config = dict(
    n_kv_head=2,
    positions='rope',
    rope_base=360000.0,
    bias='none',
    init_std_qkv=0.0313,
    beta1=0.9,
    beta2=0.99,
    lr_head=0.00409,
    decay_shape='linear',
    final_lr_fraction=0.0,
    z_loss=0.0001,
)
Each number is 200 + 20 x the weight over its row's rms, rounded and kept within 0 to 999. Layers, rows and columns count from 0. The size before them is the row's rms in percent of the matrix's.

# down: layer 2 MLP down (transposed), 768x192, rms 0.0656, rows 614-649, columns 0-95
# up: layer 2 MLP up, 768x192, rms 0.088, rows 615-650, columns 0-95
down614,118,211,185,171,196,262,194,214,204,198,161,197,182,218,199,208,230,202,190,195,196,182,153,223,199,161,196,236,186,219,193,149,218,171,181,190,213,227,211,180,205,171,188,194,187,196,178,237,205,194,169,216,184,190,218,198,231,208,214,219,192,242,216,189,171,213,211,194,205,207,228,166,216,197,186,184,152,228,205,203,202,233,196,176,205,213,183,204,199,232,174,175,195,231,200,234,204
up615,108,196,185,224,209,180,193,190,204,184,198,213,196,195,198,191,225,205,173,200,203,195,201,207,179,189,212,179,183,201,221,180,195,169,222,215,201,172,220,230,216,177,207,178,228,188,203,198,191,170,234,190,240,246,201,195,209,200,234,191,222,228,209,184,232,198,169,213,233,176,225,220,220,229,155,209,200,179,187,198,203,218,195,196,182,162,242,228,192,177,237,196,242,165,200,210,214
down615,124,203,241,190,176,194,197,214,186,201,209,193,230,196,186,206,169,185,220,210,192,197,219,184,197,168,193,220,211,221,186,188,209,236,176,191,191,221,168,156,167,186,220,208,177,232,206,187,213,232,175,207,166,156,189,210,210,210,175,188,156,197,181,218,167,196,242,182,187,213,171,197,163,182,220,173,209,210,211,207,191,198,198,204,222,226,169,192,218,198,185,193,176,212,192,203,194
up616,121,245,230,172,193,196,180,215,190,211,199,214,194,202,161,214,194,159,204,184,236,189,173,206,218,201,217,210,207,199,165,198,214,214,239,192,183,200,232,166,192,210,219,166,199,205,206,178,220,188,165,195,197,208,210,188,167,182,199,207,240,191,204,228,204,173,200,201,216,213,198,210,172,217,214,232,175,189,197,218,187,205,180,218,210,199,208,200,206,201,171,231,192,192,219,193,211
down616,136,215,241,209,185,174,179,214,218,219,194,215,215,214,182,206,193,159,197,196,203,221,180,223,173,228,211,223,190,203,176,227,209,231,212,209,186,231,224,178,202,196,229,196,185,236,223,177,162,180,206,212,216,201,208,190,179,187,194,208,239,180,234,227,196,188,214,190,207,210,190,228,191,223,236,239,198,187,174,195,203,195,198,196,211,204,162,200,181,198,172,217,213,193,215,168,192
up617,121,188,174,189,232,218,197,216,218,187,216,196,218,218,184,232,192,191,206,195,214,139,231,239,183,208,206,178,224,189,200,203,212,167,236,209,189,197,179,196,165,186,217,198,209,170,224,212,207,195,225,213,204,158,222,198,190,172,215,167,221,240,189,193,208,172,160,180,209,166,219,211,230,193,187,132,216,189,185,213,189,178,178,215,186,212,218,237,224,198,222,205,201,194,200,212,189
down617,096,174,179,211,216,184,181,191,190,207,211,201,197,203,165,226,180,196,204,201,200,183,209,212,201,195,208,214,210,218,238,216,216,196,211,182,217,215,183,205,207,222,205,196,201,208,233,209,207,196,205,271,236,182,215,240,204,187,189,211,230,199,166,238,215,196,198,179,211,184,235,196,194,200,208,158,212,198,147,225,214,190,182,160,179,213,193,206,238,220,198,214,229,204,171,178,200
up618,110,194,215,229,208,167,198,191,215,196,248,176,206,236,209,219,171,182,189,170,221,198,194,194,189,202,239,232,189,161,213,184,195,188,240,210,217,188,190,205,196,196,212,137,194,209,206,195,201,196,246,219,208,209,209,202,209,186,175,172,221,193,197,222,211,204,190,179,216,197,209,191,171,190,188,174,224,185,236,160,214,191,240,175,213,167,202,175,216,210,201,233,169,204,197,175,205
down618,115,200,185,183,225,214,198,204,175,216,175,212,168,175,200,190,211,210,209,190,183,206,211,192,215,229,170,156,222,237,186,194,230,188,179,216,192,188,192,203,181,197,191,220,223,190,211,204,216,199,170,187,167,198,210,197,189,215,230,189,185,202,215,171,189,202,187,245,212,216,228,200,231,220,228,212,177,197,183,211,206,225,173,180,203,225,182,228,190,192,201,151,220,165,193,220,224
up619,104,193,230,200,207,198,255,165,155,180,204,221,194,203,214,195,188,187,216,235,205,219,181,189,188,186,198,170,215,159,186,208,211,175,236,231,195,164,199,181,156,186,205,177,192,195,189,168,187,176,199,194,185,239,203,234,230,211,211,165,186,190,197,221,185,176,184,194,223,203,183,198,239,238,213,205,177,183,185,199,248,218,192,164,209,199,226,213,206,202,217,200,213,162,194,205,192
down619,092,215,190,205,199,211,152,218,194,233,197,174,188,186,195,239,219,214,161,157,224,181,208,210,205,190,212,215,199,228,228,174,186,237,180,169,199,202,193,183,217,197,220,234,203,208,198,217,192,213,205,175,218,194,220,166,189,166,197,221,214,204,196,205,191,225,212,223,196,223,211,209,174,178,174,196,211,209,194,194,164,148,206,185,172,171,154,197,214,184,199,194,194,225,202,213,204
up620,050,210,185,190,204,224,183,147,202,179,160,220,194,240,217,173,189,196,191,172,208,181,192,198,201,209,206,217,206,197,217,159,191,200,225,206,198,182,203,174,198,201,166,198,215,191,190,212,181,229,218,173,204,228,190,196,227,187,208,214,210,159,182,222,207,223,181,200,180,216,191,195,202,199,200,180,207,221,214,237,190,213,226,190,207,172,162,216,216,226,198,160,208,184,247,194,208
down620,036,202,222,212,189,198,213,220,197,225,231,183,233,174,187,256,191,188,220,207,190,180,219,197,183,237,216,213,202,206,229,226,214,185,175,188,220,198,199,217,167,230,218,188,215,204,200,192,220,185,209,227,202,142,198,181,194,206,156,178,238,232,220,158,194,164,203,209,194,208,222,186,176,203,222,224,152,207,174,213,184,197,171,208,213,197,192,195,199,175,197,222,174,196,194,172,214
up621,026,198,205,167,181,179,194,230,210,190,197,214,189,207,169,170,185,212,194,172,169,184,174,196,212,173,202,153,188,189,206,180,213,182,225,175,241,219,217,226,185,196,195,221,204,221,178,237,210,209,208,205,237,225,194,198,173,164,236,186,222,216,242,230,186,230,218,197,183,185,230,181,189,184,184,217,208,211,171,201,170,175,171,201,185,209,200,199,186,191,181,178,158,180,231,177,203
down621,019,182,198,211,190,204,208,186,197,182,181,189,171,204,225,195,177,186,172,214,218,219,244,205,204,202,163,204,188,174,189,193,202,235,203,215,188,185,200,183,230,184,207,219,208,178,196,213,178,165,195,223,195,212,180,208,216,181,194,243,194,191,162,169,198,192,182,208,233,194,191,242,184,177,192,169,221,174,193,193,221,204,238,212,239,203,233,236,188,219,215,212,226,215,179,212,202
up622,126,235,216,162,177,234,200,189,205,192,198,197,240,200,200,193,189,197,181,230,246,207,210,207,234,200,165,193,208,176,190,235,210,227,214,231,207,187,194,216,201,224,213,215,245,201,207,204,210,189,184,175,170,209,208,177,194,199,194,190,200,187,212,215,201,180,203,206,209,188,200,220,201,198,200,190,183,208,198,213,185,198,176,195,172,200,180,192,197,195,237,162,203,193,215,210,210
down622,141,227,208,193,179,246,219,178,199,228,209,192,216,190,239,207,238,229,200,185,193,217,231,229,228,233,180,181,190,180,168,209,185,218,222,183,215,176,197,214,227,184,190,206,196,202,214,195,208,203,194,187,206,174,162,171,194,215,200,219,175,205,221,218,193,182,172,226,225,207,209,229,206,182,194,216,195,217,198,189,190,225,210,213,152,190,170,221,192,187,222,173,218,201,217,227,211
up623,096,224,202,215,260,203,224,198,197,194,218,197,209,192,206,210,155,195,200,177,215,190,161,191,186,197,197,235,214,185,215,200,175,197,214,209,154,173,231,210,217,201,223,190,213,177,229,200,167,193,199,209,165,255,184,206,185,202,205,194,206,193,220,191,187,128,156,226,201,202,182,198,178,172,181,230,161,179,194,219,212,221,183,212,198,194,198,227,218,209,196,206,202,216,197,203,212
down623,082,195,186,191,160,189,182,233,198,214,201,210,213,202,189,226,218,192,194,204,200,206,212,216,181,202,189,152,208,229,176,186,217,193,185,211,228,189,198,191,200,180,176,195,206,197,139,205,206,186,220,178,212,159,203,196,209,183,210,176,196,208,157,224,185,244,201,196,191,177,225,184,231,219,212,173,217,220,211,193,178,166,206,164,203,208,200,202,190,209,213,170,202,174,179,203,190
up624,119,194,209,178,194,188,176,192,198,152,176,166,208,206,182,189,206,181,197,166,205,217,209,193,209,203,227,193,164,140,204,190,196,182,197,218,175,212,225,180,199,208,196,169,230,187,181,228,227,165,216,245,191,189,188,185,210,198,160,197,226,202,209,205,208,191,210,187,167,187,193,210,209,196,216,199,228,204,219,168,161,191,219,195,198,233,175,213,194,185,212,211,159,209,173,206,203
down624,106,195,180,175,207,191,177,222,217,175,149,164,164,212,190,196,204,193,200,171,186,242,212,182,225,225,198,205,168,153,203,153,203,201,210,235,188,204,237,181,177,195,182,161,228,220,171,222,201,171,238,226,211,211,199,198,204,200,203,225,223,205,201,199,208,197,190,188,172,198,173,184,212,196,205,215,237,221,225,183,182,202,211,204,207,197,185,251,186,165,183,208,166,163,193,204,231
up625,106,211,168,181,190,203,240,225,200,180,199,190,172,210,193,240,231,173,185,200,216,169,189,217,219,204,180,209,168,209,191,185,220,187,205,198,187,169,229,169,136,196,239,218,175,184,198,198,180,195,186,171,202,217,182,210,220,161,196,177,218,196,159,169,167,171,198,190,203,179,222,188,233,188,198,180,185,206,215,199,197,206,182,215,212,181,194,192,206,178,186,217,218,213,209,198,214
down625,096,187,213,215,212,173,195,214,211,198,221,214,203,222,201,206,204,224,203,221,204,184,216,190,198,234,203,182,208,202,190,193,197,209,232,190,203,205,225,231,218,200,179,203,233,234,206,197,210,187,198,189,215,198,190,207,201,229,171,248,194,174,218,241,206,225,194,218,239,235,198,187,155,210,223,216,203,214,189,200,210,178,193,192,226,208,214,180,193,189,206,235,204,197,190,187,148
up626,026,208,218,184,212,197,227,212,193,212,177,186,174,230,225,192,213,180,223,226,186,202,188,233,205,184,206,181,210,189,178,231,193,206,210,178,211,221,235,227,181,177,232,214,226,189,177,219,197,174,203,197,222,195,187,167,142,199,177,203,195,189,176,243,190,187,213,205,222,169,245,207,209,190,214,220,201,191,176,188,204,224,194,186,247,218,201,210,200,196,240,211,204,187,167,196,185
down626,018,202,182,203,188,197,212,200,195,199,174,219,174,172,221,216,179,233,183,172,214,224,205,195,207,191,184,191,192,184,209,177,216,227,212,223,196,213,210,196,207,182,175,212,243,216,232,193,166,235,172,211,210,224,179,190,224,175,214,217,204,170,197,179,211,226,212,202,176,187,175,239,193,209,192,195,191,183,198,241,189,199,221,236,153,202,237,224,202,207,183,204,198,217,217,227,207
up627,130,202,188,180,190,183,201,189,222,179,245,195,226,225,180,225,215,216,164,203,189,207,223,226,211,171,226,204,208,196,198,170,194,220,216,201,192,182,233,209,204,227,188,179,211,197,191,196,182,136,205,195,186,181,229,221,202,198,193,189,206,202,209,218,167,214,204,205,230,210,203,211,170,205,184,188,161,206,220,214,177,198,202,188,201,188,190,201,218,196,188,168,193,229,203,200,182
down627,149,227,201,197,214,215,196,216,206,191,201,192,150,198,216,177,206,178,161,194,176,244,183,196,159,182,204,184,195,213,186,189,216,191,174,148,193,207,186,158,176,197,187,201,196,187,218,217,228,192,181,179,158,175,220,233,197,187,207,198,217,218,167,201,186,217,190,172,179,212,215,202,237,185,201,224,144,221,192,202,165,210,197,195,175,217,211,195,186,206,198,151,182,167,220,195,203
up628,029,197,195,194,160,214,175,163,183,191,200,201,204,207,213,201,179,221,191,204,192,194,166,201,192,174,223,228,217,163,211,183,193,211,225,223,188,222,211,214,205,153,126,223,206,186,231,214,195,192,193,193,197,207,187,220,197,189,170,215,217,197,190,194,229,221,198,182,203,207,191,189,203,214,230,144,215,179,238,185,180,205,216,196,191,167,206,229,219,208,197,190,199,178,259,227,215
down628,021,225,229,187,219,171,197,196,189,236,191,199,187,207,197,235,208,214,208,210,191,234,195,206,206,213,156,206,192,218,231,217,209,212,223,183,211,197,197,187,181,225,217,185,208,212,147,198,223,227,232,207,233,214,190,168,204,198,209,167,201,237,221,159,214,180,191,192,192,215,206,179,208,193,167,227,167,189,190,216,217,176,183,188,228,209,197,193,193,195,201,184,244,200,184,158,201
up629,110,214,198,200,205,178,182,204,168,188,189,190,182,194,172,215,211,209,199,185,212,209,209,187,218,207,211,212,188,225,192,189,169,188,246,198,188,231,230,198,171,206,202,177,197,221,183,205,173,206,214,194,146,216,222,181,205,204,223,180,174,202,217,179,195,254,212,194,200,166,225,224,218,252,214,196,216,174,219,191,210,161,167,178,194,199,206,206,197,208,211,166,204,176,231,192,198
down629,126,233,195,202,212,199,234,183,161,218,170,200,177,163,207,235,195,177,202,217,200,180,185,185,199,195,183,201,189,218,213,210,204,184,214,193,229,223,210,194,178,198,219,191,185,193,206,203,169,204,166,208,152,249,200,228,192,227,216,187,157,224,195,175,192,187,227,200,212,208,187,198,187,242,208,206,191,160,184,218,203,175,186,177,186,193,171,164,189,197,151,167,203,208,202,176,185
up630,093,228,175,216,182,192,229,177,202,157,211,206,202,187,226,190,224,238,155,217,193,211,203,196,178,192,189,241,192,234,195,197,184,164,187,186,179,170,178,222,220,208,204,177,172,193,163,208,194,163,185,216,218,229,186,210,192,214,212,197,194,244,183,227,248,194,174,183,201,213,240,176,186,204,160,175,166,200,228,206,214,201,215,196,217,193,217,190,209,212,186,137,170,203,180,171,198
down630,074,181,217,196,196,224,155,210,197,235,164,202,183,214,194,207,185,151,248,208,219,212,171,220,201,201,194,197,228,191,211,182,227,235,236,216,209,206,233,225,175,200,227,182,227,185,199,192,178,198,233,205,181,188,231,201,207,171,206,201,207,194,233,187,152,235,191,206,207,195,234,229,211,188,232,188,210,223,174,206,186,187,147,199,202,196,187,170,200,184,181,222,210,182,202,219,190
up631,062,194,205,166,199,207,182,185,204,196,224,190,204,222,213,205,231,195,168,219,188,189,175,197,183,186,207,204,208,204,210,183,204,193,198,199,237,184,203,195,156,194,186,225,220,173,183,223,231,212,178,179,193,199,188,211,203,199,181,190,195,249,188,166,201,193,191,250,186,204,252,183,193,220,188,191,164,161,221,189,188,193,189,195,165,228,209,188,174,143,193,196,186,190,226,194,173
down631,046,206,180,227,219,172,208,223,230,191,158,200,181,169,191,228,149,214,215,215,209,223,203,225,237,208,165,172,205,189,217,215,206,198,180,187,178,243,212,202,211,192,200,186,188,214,213,205,201,191,223,240,222,189,191,181,226,194,197,240,193,179,201,188,241,195,209,190,202,205,208,182,188,192,241,193,201,190,206,205,189,207,209,237,229,150,185,207,211,216,229,196,231,216,205,184,230
up632,100,201,202,168,214,221,213,203,173,192,213,190,180,160,216,176,204,171,217,191,195,208,200,197,190,186,211,206,220,182,187,181,218,150,234,210,189,173,179,190,179,216,202,200,190,227,169,191,228,179,196,175,215,234,194,214,221,196,169,191,171,196,196,180,209,195,206,210,181,189,185,184,196,189,175,143,162,204,199,173,219,182,163,193,223,202,213,187,221,197,198,188,196,206,191,189,203
down632,106,194,192,208,181,172,198,225,213,208,170,201,198,228,196,246,196,192,194,221,208,174,196,212,209,190,186,189,164,197,222,213,172,245,172,185,170,225,236,231,219,205,206,209,227,165,204,212,182,213,223,236,192,183,191,178,199,204,208,202,223,210,216,217,202,200,204,216,211,186,242,205,227,217,214,251,230,213,232,234,213,231,224,196,204,188,199,186,191,183,215,230,196,183,227,201,196
up633,018,221,207,200,235,214,208,203,190,174,186,203,182,233,231,178,243,202,180,212,211,197,179,190,184,224,205,191,220,207,174,208,202,189,209,217,183,189,223,232,192,205,188,207,215,206,203,208,214,197,226,205,223,222,191,186,203,189,209,176,164,194,247,194,222,197,189,226,177,202,224,172,164,205,198,203,200,175,194,202,236,199,225,203,221,192,153,197,195,219,218,191,215,193,192,175,208
down633,014,187,215,170,172,165,200,176,213,233,184,219,163,185,199,201,192,195,211,199,206,199,189,196,182,200,198,197,224,206,203,219,222,178,230,205,202,233,185,202,182,191,203,203,169,237,223,193,216,221,191,210,193,199,196,197,179,202,205,193,187,214,190,161,186,212,179,207,206,222,195,209,240,194,253,205,194,204,206,184,204,160,136,219,194,194,219,207,246,195,183,215,215,223,233,232,233
up634,047,199,225,195,204,151,216,183,199,206,192,200,206,229,223,165,215,230,195,163,199,201,206,194,187,200,194,203,203,212,217,213,175,218,191,225,204,196,203,193,204,189,175,195,226,164,198,225,194,187,208,238,180,204,207,184,221,198,182,195,208,167,210,210,197,207,206,233,217,182,178,213,173,201,190,189,185,177,232,200,222,183,219,211,190,198,195,182,176,224,226,186,244,236,255,169,200
down634,037,196,225,181,196,247,210,199,197,216,208,202,194,180,173,230,223,215,175,210,201,174,204,221,162,220,214,224,208,194,199,179,206,176,201,182,192,208,192,188,165,199,243,193,189,215,229,200,218,189,181,176,204,167,163,214,187,175,191,197,197,197,189,201,186,205,217,185,170,193,231,205,214,205,217,216,184,236,161,162,187,178,195,182,229,210,204,181,192,206,188,192,169,214,153,183,212
up635,120,230,176,199,232,170,198,196,216,184,244,186,213,209,217,189,206,186,185,214,211,213,190,183,204,147,197,193,204,215,208,175,212,195,186,204,203,215,237,207,206,168,167,177,173,188,186,214,169,196,182,175,189,206,198,185,170,210,216,198,169,210,197,164,202,177,209,219,156,221,207,226,169,188,160,223,186,227,202,234,191,220,184,173,173,195,196,209,199,191,201,169,190,222,176,215,210
down635,107,180,227,204,202,197,213,205,202,208,156,232,209,193,194,195,199,205,226,193,206,204,206,201,205,201,197,196,191,215,203,182,174,212,206,203,206,201,184,192,192,214,219,201,209,232,184,195,228,213,192,211,206,165,220,221,186,217,202,190,190,188,179,205,232,210,162,212,179,207,189,184,238,189,195,175,189,189,219,230,183,193,228,211,193,216,220,233,197,165,193,195,245,178,185,196,205
up636,118,199,196,216,183,209,177,215,225,201,203,161,208,208,190,195,209,173,205,187,210,159,215,153,189,163,210,206,232,201,169,200,228,261,201,202,192,209,191,194,210,228,189,171,230,163,230,192,198,209,196,256,191,194,241,209,211,179,213,218,209,205,208,207,183,173,195,172,188,204,207,224,182,200,211,230,183,152,219,226,189,192,188,191,202,195,202,194,205,179,203,213,161,226,170,151,176
down636,128,223,180,201,234,187,196,200,206,183,196,171,158,183,206,209,220,181,184,200,193,167,192,195,176,197,223,180,198,194,249,180,182,185,192,183,194,230,185,206,191,199,213,205,236,196,155,235,191,195,184,228,200,225,189,218,195,184,234,198,215,166,207,206,146,194,181,186,194,223,231,229,229,225,192,222,173,210,168,184,188,164,203,195,229,217,200,189,221,177,199,205,193,201,169,202,197
up637,109,191,225,218,227,180,191,191,184,206,198,186,226,191,219,237,169,191,206,185,202,206,217,198,175,189,237,203,197,198,220,169,217,199,216,186,182,175,214,178,158,194,210,213,167,202,193,218,200,209,200,201,223,231,170,189,206,191,183,161,204,227,173,158,209,181,197,206,192,180,209,227,172,231,182,184,222,195,208,207,216,203,192,206,206,206,198,206,212,211,216,194,226,226,167,201,170
down637,111,210,173,203,177,218,209,239,195,208,214,191,201,188,178,195,210,206,191,197,199,181,187,188,175,199,183,196,203,215,212,220,178,185,225,188,252,172,196,195,242,194,204,165,194,191,223,191,208,171,192,210,195,179,206,211,229,192,183,215,203,173,204,221,176,217,191,186,216,206,225,195,212,178,208,178,177,219,187,157,183,202,181,243,183,182,198,230,198,192,216,194,189,201,230,191,216
up638,114,222,207,224,216,220,172,222,185,181,201,212,226,177,168,197,189,212,207,176,171,204,195,206,224,197,204,245,213,181,181,211,219,205,214,211,175,163,188,196,156,194,208,170,182,208,212,191,176,200,196,202,212,206,197,184,217,190,178,150,202,183,199,205,228,207,174,208,186,214,226,199,232,190,205,188,248,219,187,205,184,197,202,129,228,218,217,190,193,194,192,151,220,178,217,198,210
down638,114,196,239,181,145,207,170,179,219,232,228,206,207,187,199,176,246,189,204,214,236,208,201,192,182,162,236,185,175,213,213,196,208,168,183,160,193,202,186,212,206,155,208,207,226,181,173,185,231,204,201,240,231,196,205,203,187,194,216,222,205,195,203,194,211,162,203,199,215,183,219,198,211,216,191,186,213,182,193,206,212,192,203,250,197,194,170,219,201,214,180,230,173,203,178,213,156
up639,108,217,191,223,208,197,170,245,163,201,199,204,176,198,192,201,204,183,201,239,186,204,194,176,184,153,226,186,158,219,201,224,202,203,200,220,178,211,192,209,206,210,165,179,188,202,223,182,215,201,191,201,185,213,166,212,223,200,183,213,224,236,197,163,173,172,210,189,211,220,204,194,175,186,183,210,163,181,197,237,229,220,177,163,192,164,170,199,195,202,208,161,202,190,181,175,197
down639,117,193,203,193,190,197,229,188,257,205,203,221,210,210,199,226,196,223,194,134,190,198,172,218,236,234,176,209,218,187,199,177,203,211,230,194,213,169,202,196,204,201,209,185,194,177,201,204,212,207,217,209,227,168,224,175,187,199,223,200,190,189,170,234,245,220,203,237,200,187,185,202,226,213,222,198,216,229,195,185,172,175,213,243,210,230,246,203,225,189,215,220,216,233,200,231,167
up640,094,193,192,224,184,194,239,212,187,199,182,155,213,221,211,171,240,206,214,219,203,206,205,202,165,209,193,202,224,185,205,200,191,170,211,179,224,161,223,171,212,199,192,182,197,189,191,211,220,168,220,196,213,234,178,217,226,180,173,211,187,223,183,237,209,185,220,183,212,204,214,189,198,217,180,178,168,174,204,175,218,190,215,217,208,182,170,189,202,226,214,218,188,195,187,175,211
down640,077,172,204,165,184,171,162,181,202,201,238,239,186,186,199,246,156,178,170,197,200,170,188,201,234,176,213,233,170,208,212,197,196,212,214,217,179,240,167,212,189,207,203,186,205,190,195,196,153,234,192,213,197,179,233,177,200,217,202,179,216,192,197,178,194,202,193,236,190,176,218,197,181,183,209,211,233,211,208,210,189,196,198,197,206,198,219,226,222,187,183,200,191,200,209,231,185
up641,069,221,183,194,256,201,186,193,200,216,195,186,202,217,210,181,215,166,224,182,195,199,168,238,194,192,174,211,210,201,193,171,201,195,186,201,161,205,185,173,190,200,235,195,178,227,226,192,200,188,200,202,240,244,206,178,197,176,206,208,193,186,199,201,187,203,166,188,156,208,206,189,188,149,191,174,204,180,187,243,223,220,218,180,198,199,162,193,211,199,164,211,191,192,172,165,199
down641,051,179,186,199,140,154,210,197,198,172,213,208,205,180,216,221,198,203,172,218,215,198,174,171,200,214,196,182,182,223,192,230,182,194,211,208,237,201,192,212,196,189,174,241,234,206,186,181,215,177,210,196,194,171,219,214,195,215,229,188,213,225,198,167,197,211,219,206,259,194,213,208,230,231,222,210,198,211,208,194,190,195,167,216,174,187,253,209,191,227,223,211,199,167,216,221,180
up642,111,203,198,216,203,188,203,220,155,202,185,198,206,196,206,211,209,232,200,174,198,186,242,220,216,207,218,206,209,210,220,194,203,201,218,233,222,223,212,189,203,213,230,190,200,211,231,212,219,215,207,175,172,210,212,196,206,176,197,214,184,218,248,179,203,241,195,219,207,200,212,184,235,208,192,217,148,189,191,199,178,197,175,127,219,227,180,188,200,189,236,198,231,169,210,214,209
down642,126,247,217,187,216,182,207,198,235,183,212,194,207,192,190,189,180,170,192,238,164,177,146,179,200,205,187,209,189,212,208,208,187,181,188,176,203,187,196,202,199,166,212,193,185,188,171,187,199,190,205,217,228,201,197,219,192,242,203,160,206,205,164,215,208,162,219,194,207,230,191,213,197,201,179,200,213,215,211,208,186,209,232,237,205,169,222,212,202,205,164,224,186,242,179,220,183
up643,068,217,151,207,184,187,208,181,212,215,245,156,174,212,217,183,188,189,207,220,192,214,186,223,203,184,184,213,193,246,227,185,214,182,173,209,241,152,206,187,196,201,232,221,196,199,251,227,211,185,181,184,207,230,214,173,209,212,163,192,200,225,192,179,196,195,164,238,190,209,199,170,173,196,166,219,225,233,208,188,205,195,189,190,231,212,182,268,200,185,237,195,220,215,207,210,213
down643,050,169,227,188,228,167,222,226,165,188,200,246,231,197,194,211,180,208,201,200,190,197,262,184,208,206,203,194,205,170,166,240,170,214,210,189,183,215,229,210,216,190,154,167,181,232,157,183,186,192,184,215,214,162,182,220,192,194,221,189,211,185,194,226,203,215,234,159,196,203,222,246,221,182,206,179,179,165,216,220,195,214,197,192,168,191,189,187,213,232,155,198,192,217,201,186,169
up644,097,203,234,195,200,218,189,209,219,191,195,208,211,174,211,175,201,203,178,164,173,197,190,211,197,180,169,199,222,241,184,179,234,211,220,201,250,174,193,196,187,188,177,162,191,210,226,221,177,161,204,200,203,199,216,159,173,172,129,196,174,235,223,177,206,210,157,191,215,208,221,197,190,160,193,185,253,216,188,207,207,193,167,190,202,199,186,199,195,207,204,190,185,168,208,194,227
down644,087,174,165,206,223,186,249,221,184,202,226,195,207,223,175,206,204,182,204,229,221,206,240,219,202,208,220,220,186,206,215,190,182,189,198,203,160,201,207,197,228,184,241,214,183,203,189,211,213,209,200,186,195,185,198,209,216,247,261,180,221,192,171,212,187,221,226,190,188,183,217,220,198,218,210,203,177,199,226,224,201,219,218,210,208,179,217,197,219,198,174,237,218,226,205,218,189
up645,105,178,176,216,199,221,186,197,184,212,179,187,227,209,212,164,184,194,205,206,212,149,218,201,184,186,175,183,241,173,186,194,219,234,215,249,195,172,193,186,220,211,215,225,207,218,211,228,195,219,193,210,158,196,207,223,219,193,182,177,187,228,199,201,197,230,193,204,209,193,164,179,231,195,215,159,227,205,206,190,221,195,202,155,210,188,195,194,252,204,207,182,215,177,213,204,200
down645,121,214,226,187,204,200,168,218,213,186,235,235,205,201,200,213,219,200,220,207,198,209,170,182,207,191,226,240,174,193,197,181,226,207,191,136,217,220,198,168,220,174,218,185,180,198,163,187,197,219,195,207,196,180,189,208,212,221,206,189,205,181,213,192,202,180,174,212,212,181,230,201,176,167,182,216,196,222,244,192,200,239,185,235,171,201,213,214,207,192,182,206,212,183,197,159,190
up646,101,202,217,174,174,213,156,187,181,191,237,174,197,221,191,196,184,211,204,178,202,197,225,178,245,184,196,194,217,208,160,180,208,203,204,184,209,172,200,191,199,201,217,216,187,178,212,213,214,209,213,193,217,172,197,181,250,205,202,190,233,170,169,200,247,230,192,209,199,204,209,225,167,193,207,175,223,186,208,234,201,188,194,193,179,237,172,226,206,207,236,185,204,155,195,168,194
down646,086,173,165,177,179,263,197,213,171,193,206,216,199,185,195,179,176,194,222,220,180,240,167,180,197,203,183,191,201,193,216,174,222,165,197,181,200,190,205,181,182,177,213,209,188,187,188,208,185,180,203,216,220,201,182,229,200,233,224,218,206,188,151,213,214,198,200,203,214,176,218,216,226,216,232,186,209,208,168,223,222,189,186,178,185,218,200,197,209,174,218,220,175,184,167,210,162
up647,107,220,201,203,203,197,225,214,205,182,193,167,185,237,171,212,176,184,191,191,192,206,155,192,196,211,229,182,225,202,213,196,217,161,223,213,219,198,199,214,202,201,189,173,211,226,177,167,189,196,205,198,202,199,214,187,219,226,187,183,234,240,226,165,189,213,187,212,177,209,206,173,187,241,207,189,208,199,182,210,235,191,183,158,240,219,203,193,199,188,196,182,249,206,182,244,221
down647,107,176,201,205,198,184,212,203,190,212,209,198,235,164,230,190,217,188,209,205,220,180,231,214,208,188,162,212,179,204,172,185,196,226,190,194,201,199,190,213,187,213,216,225,204,212,223,209,218,193,181,190,179,210,193,197,176,156,223,212,182,166,173,216,207,185,210,208,196,168,206,227,193,150,175,184,225,194,234,175,179,177,201,223,149,181,202,212,188,210,190,201,158,194,223,171,190
up648,131,229,199,217,207,201,209,221,219,164,189,196,186,179,202,182,163,177,178,205,187,230,203,226,183,203,202,179,208,156,170,194,220,203,220,198,214,149,176,181,174,221,209,169,233,213,181,216,144,184,166,228,218,211,208,219,214,182,214,186,218,201,179,181,227,199,182,190,211,215,178,218,199,218,162,211,184,221,242,227,190,201,183,214,184,180,188,194,201,231,210,181,189,205,206,207,196
down648,125,211,204,210,190,205,227,191,184,208,196,167,197,189,244,196,216,149,190,203,246,216,218,160,217,187,207,200,223,199,237,216,219,178,205,157,210,194,176,201,193,232,212,179,141,223,220,226,211,204,186,180,200,192,179,187,143,180,169,170,165,188,213,214,217,206,209,213,194,205,184,228,198,223,191,217,239,214,183,208,171,211,198,185,188,195,197,211,218,208,188,185,210,217,214,188,211
up649,125,207,205,179,188,193,196,223,203,200,191,191,191,215,185,243,173,193,181,210,233,152,222,217,211,187,186,220,164,189,183,195,200,229,196,186,171,192,186,191,174,194,216,213,222,219,218,233,227,191,193,199,173,205,201,172,208,176,202,199,217,211,191,196,185,170,180,189,202,181,180,202,213,204,236,194,247,219,206,208,175,192,216,209,185,208,188,172,229,214,197,235,168,225,191,203,242
down649,139,220,189,197,165,193,203,185,190,202,175,162,181,230,172,214,182,195,197,228,211,192,207,211,223,179,203,207,166,209,177,214,183,222,217,191,186,213,190,207,201,223,204,220,224,195,207,219,211,181,196,203,188,207,205,207,210,160,198,219,222,197,205,192,194,178,193,183,200,186,186,195,197,187,225,192,197,213,199,188,193,192,191,262,167,202,201,169,225,197,181,227,196,234,212,167,229
up650,101,210,165,227,203,186,168,188,188,180,224,180,212,199,206,154,230,203,205,183,196,166,205,176,160,197,216,197,184,216,193,199,187,176,204,193,188,227,200,162,162,197,189,186,172,206,213,155,223,192,177,196,184,220,202,204,185,198,203,192,206,211,212,184,178,194,205,242,187,221,188,201,185,209,197,223,195,184,158,203,208,180,196,207,189,191,181,223,204,219,211,179,191,165,171,219,209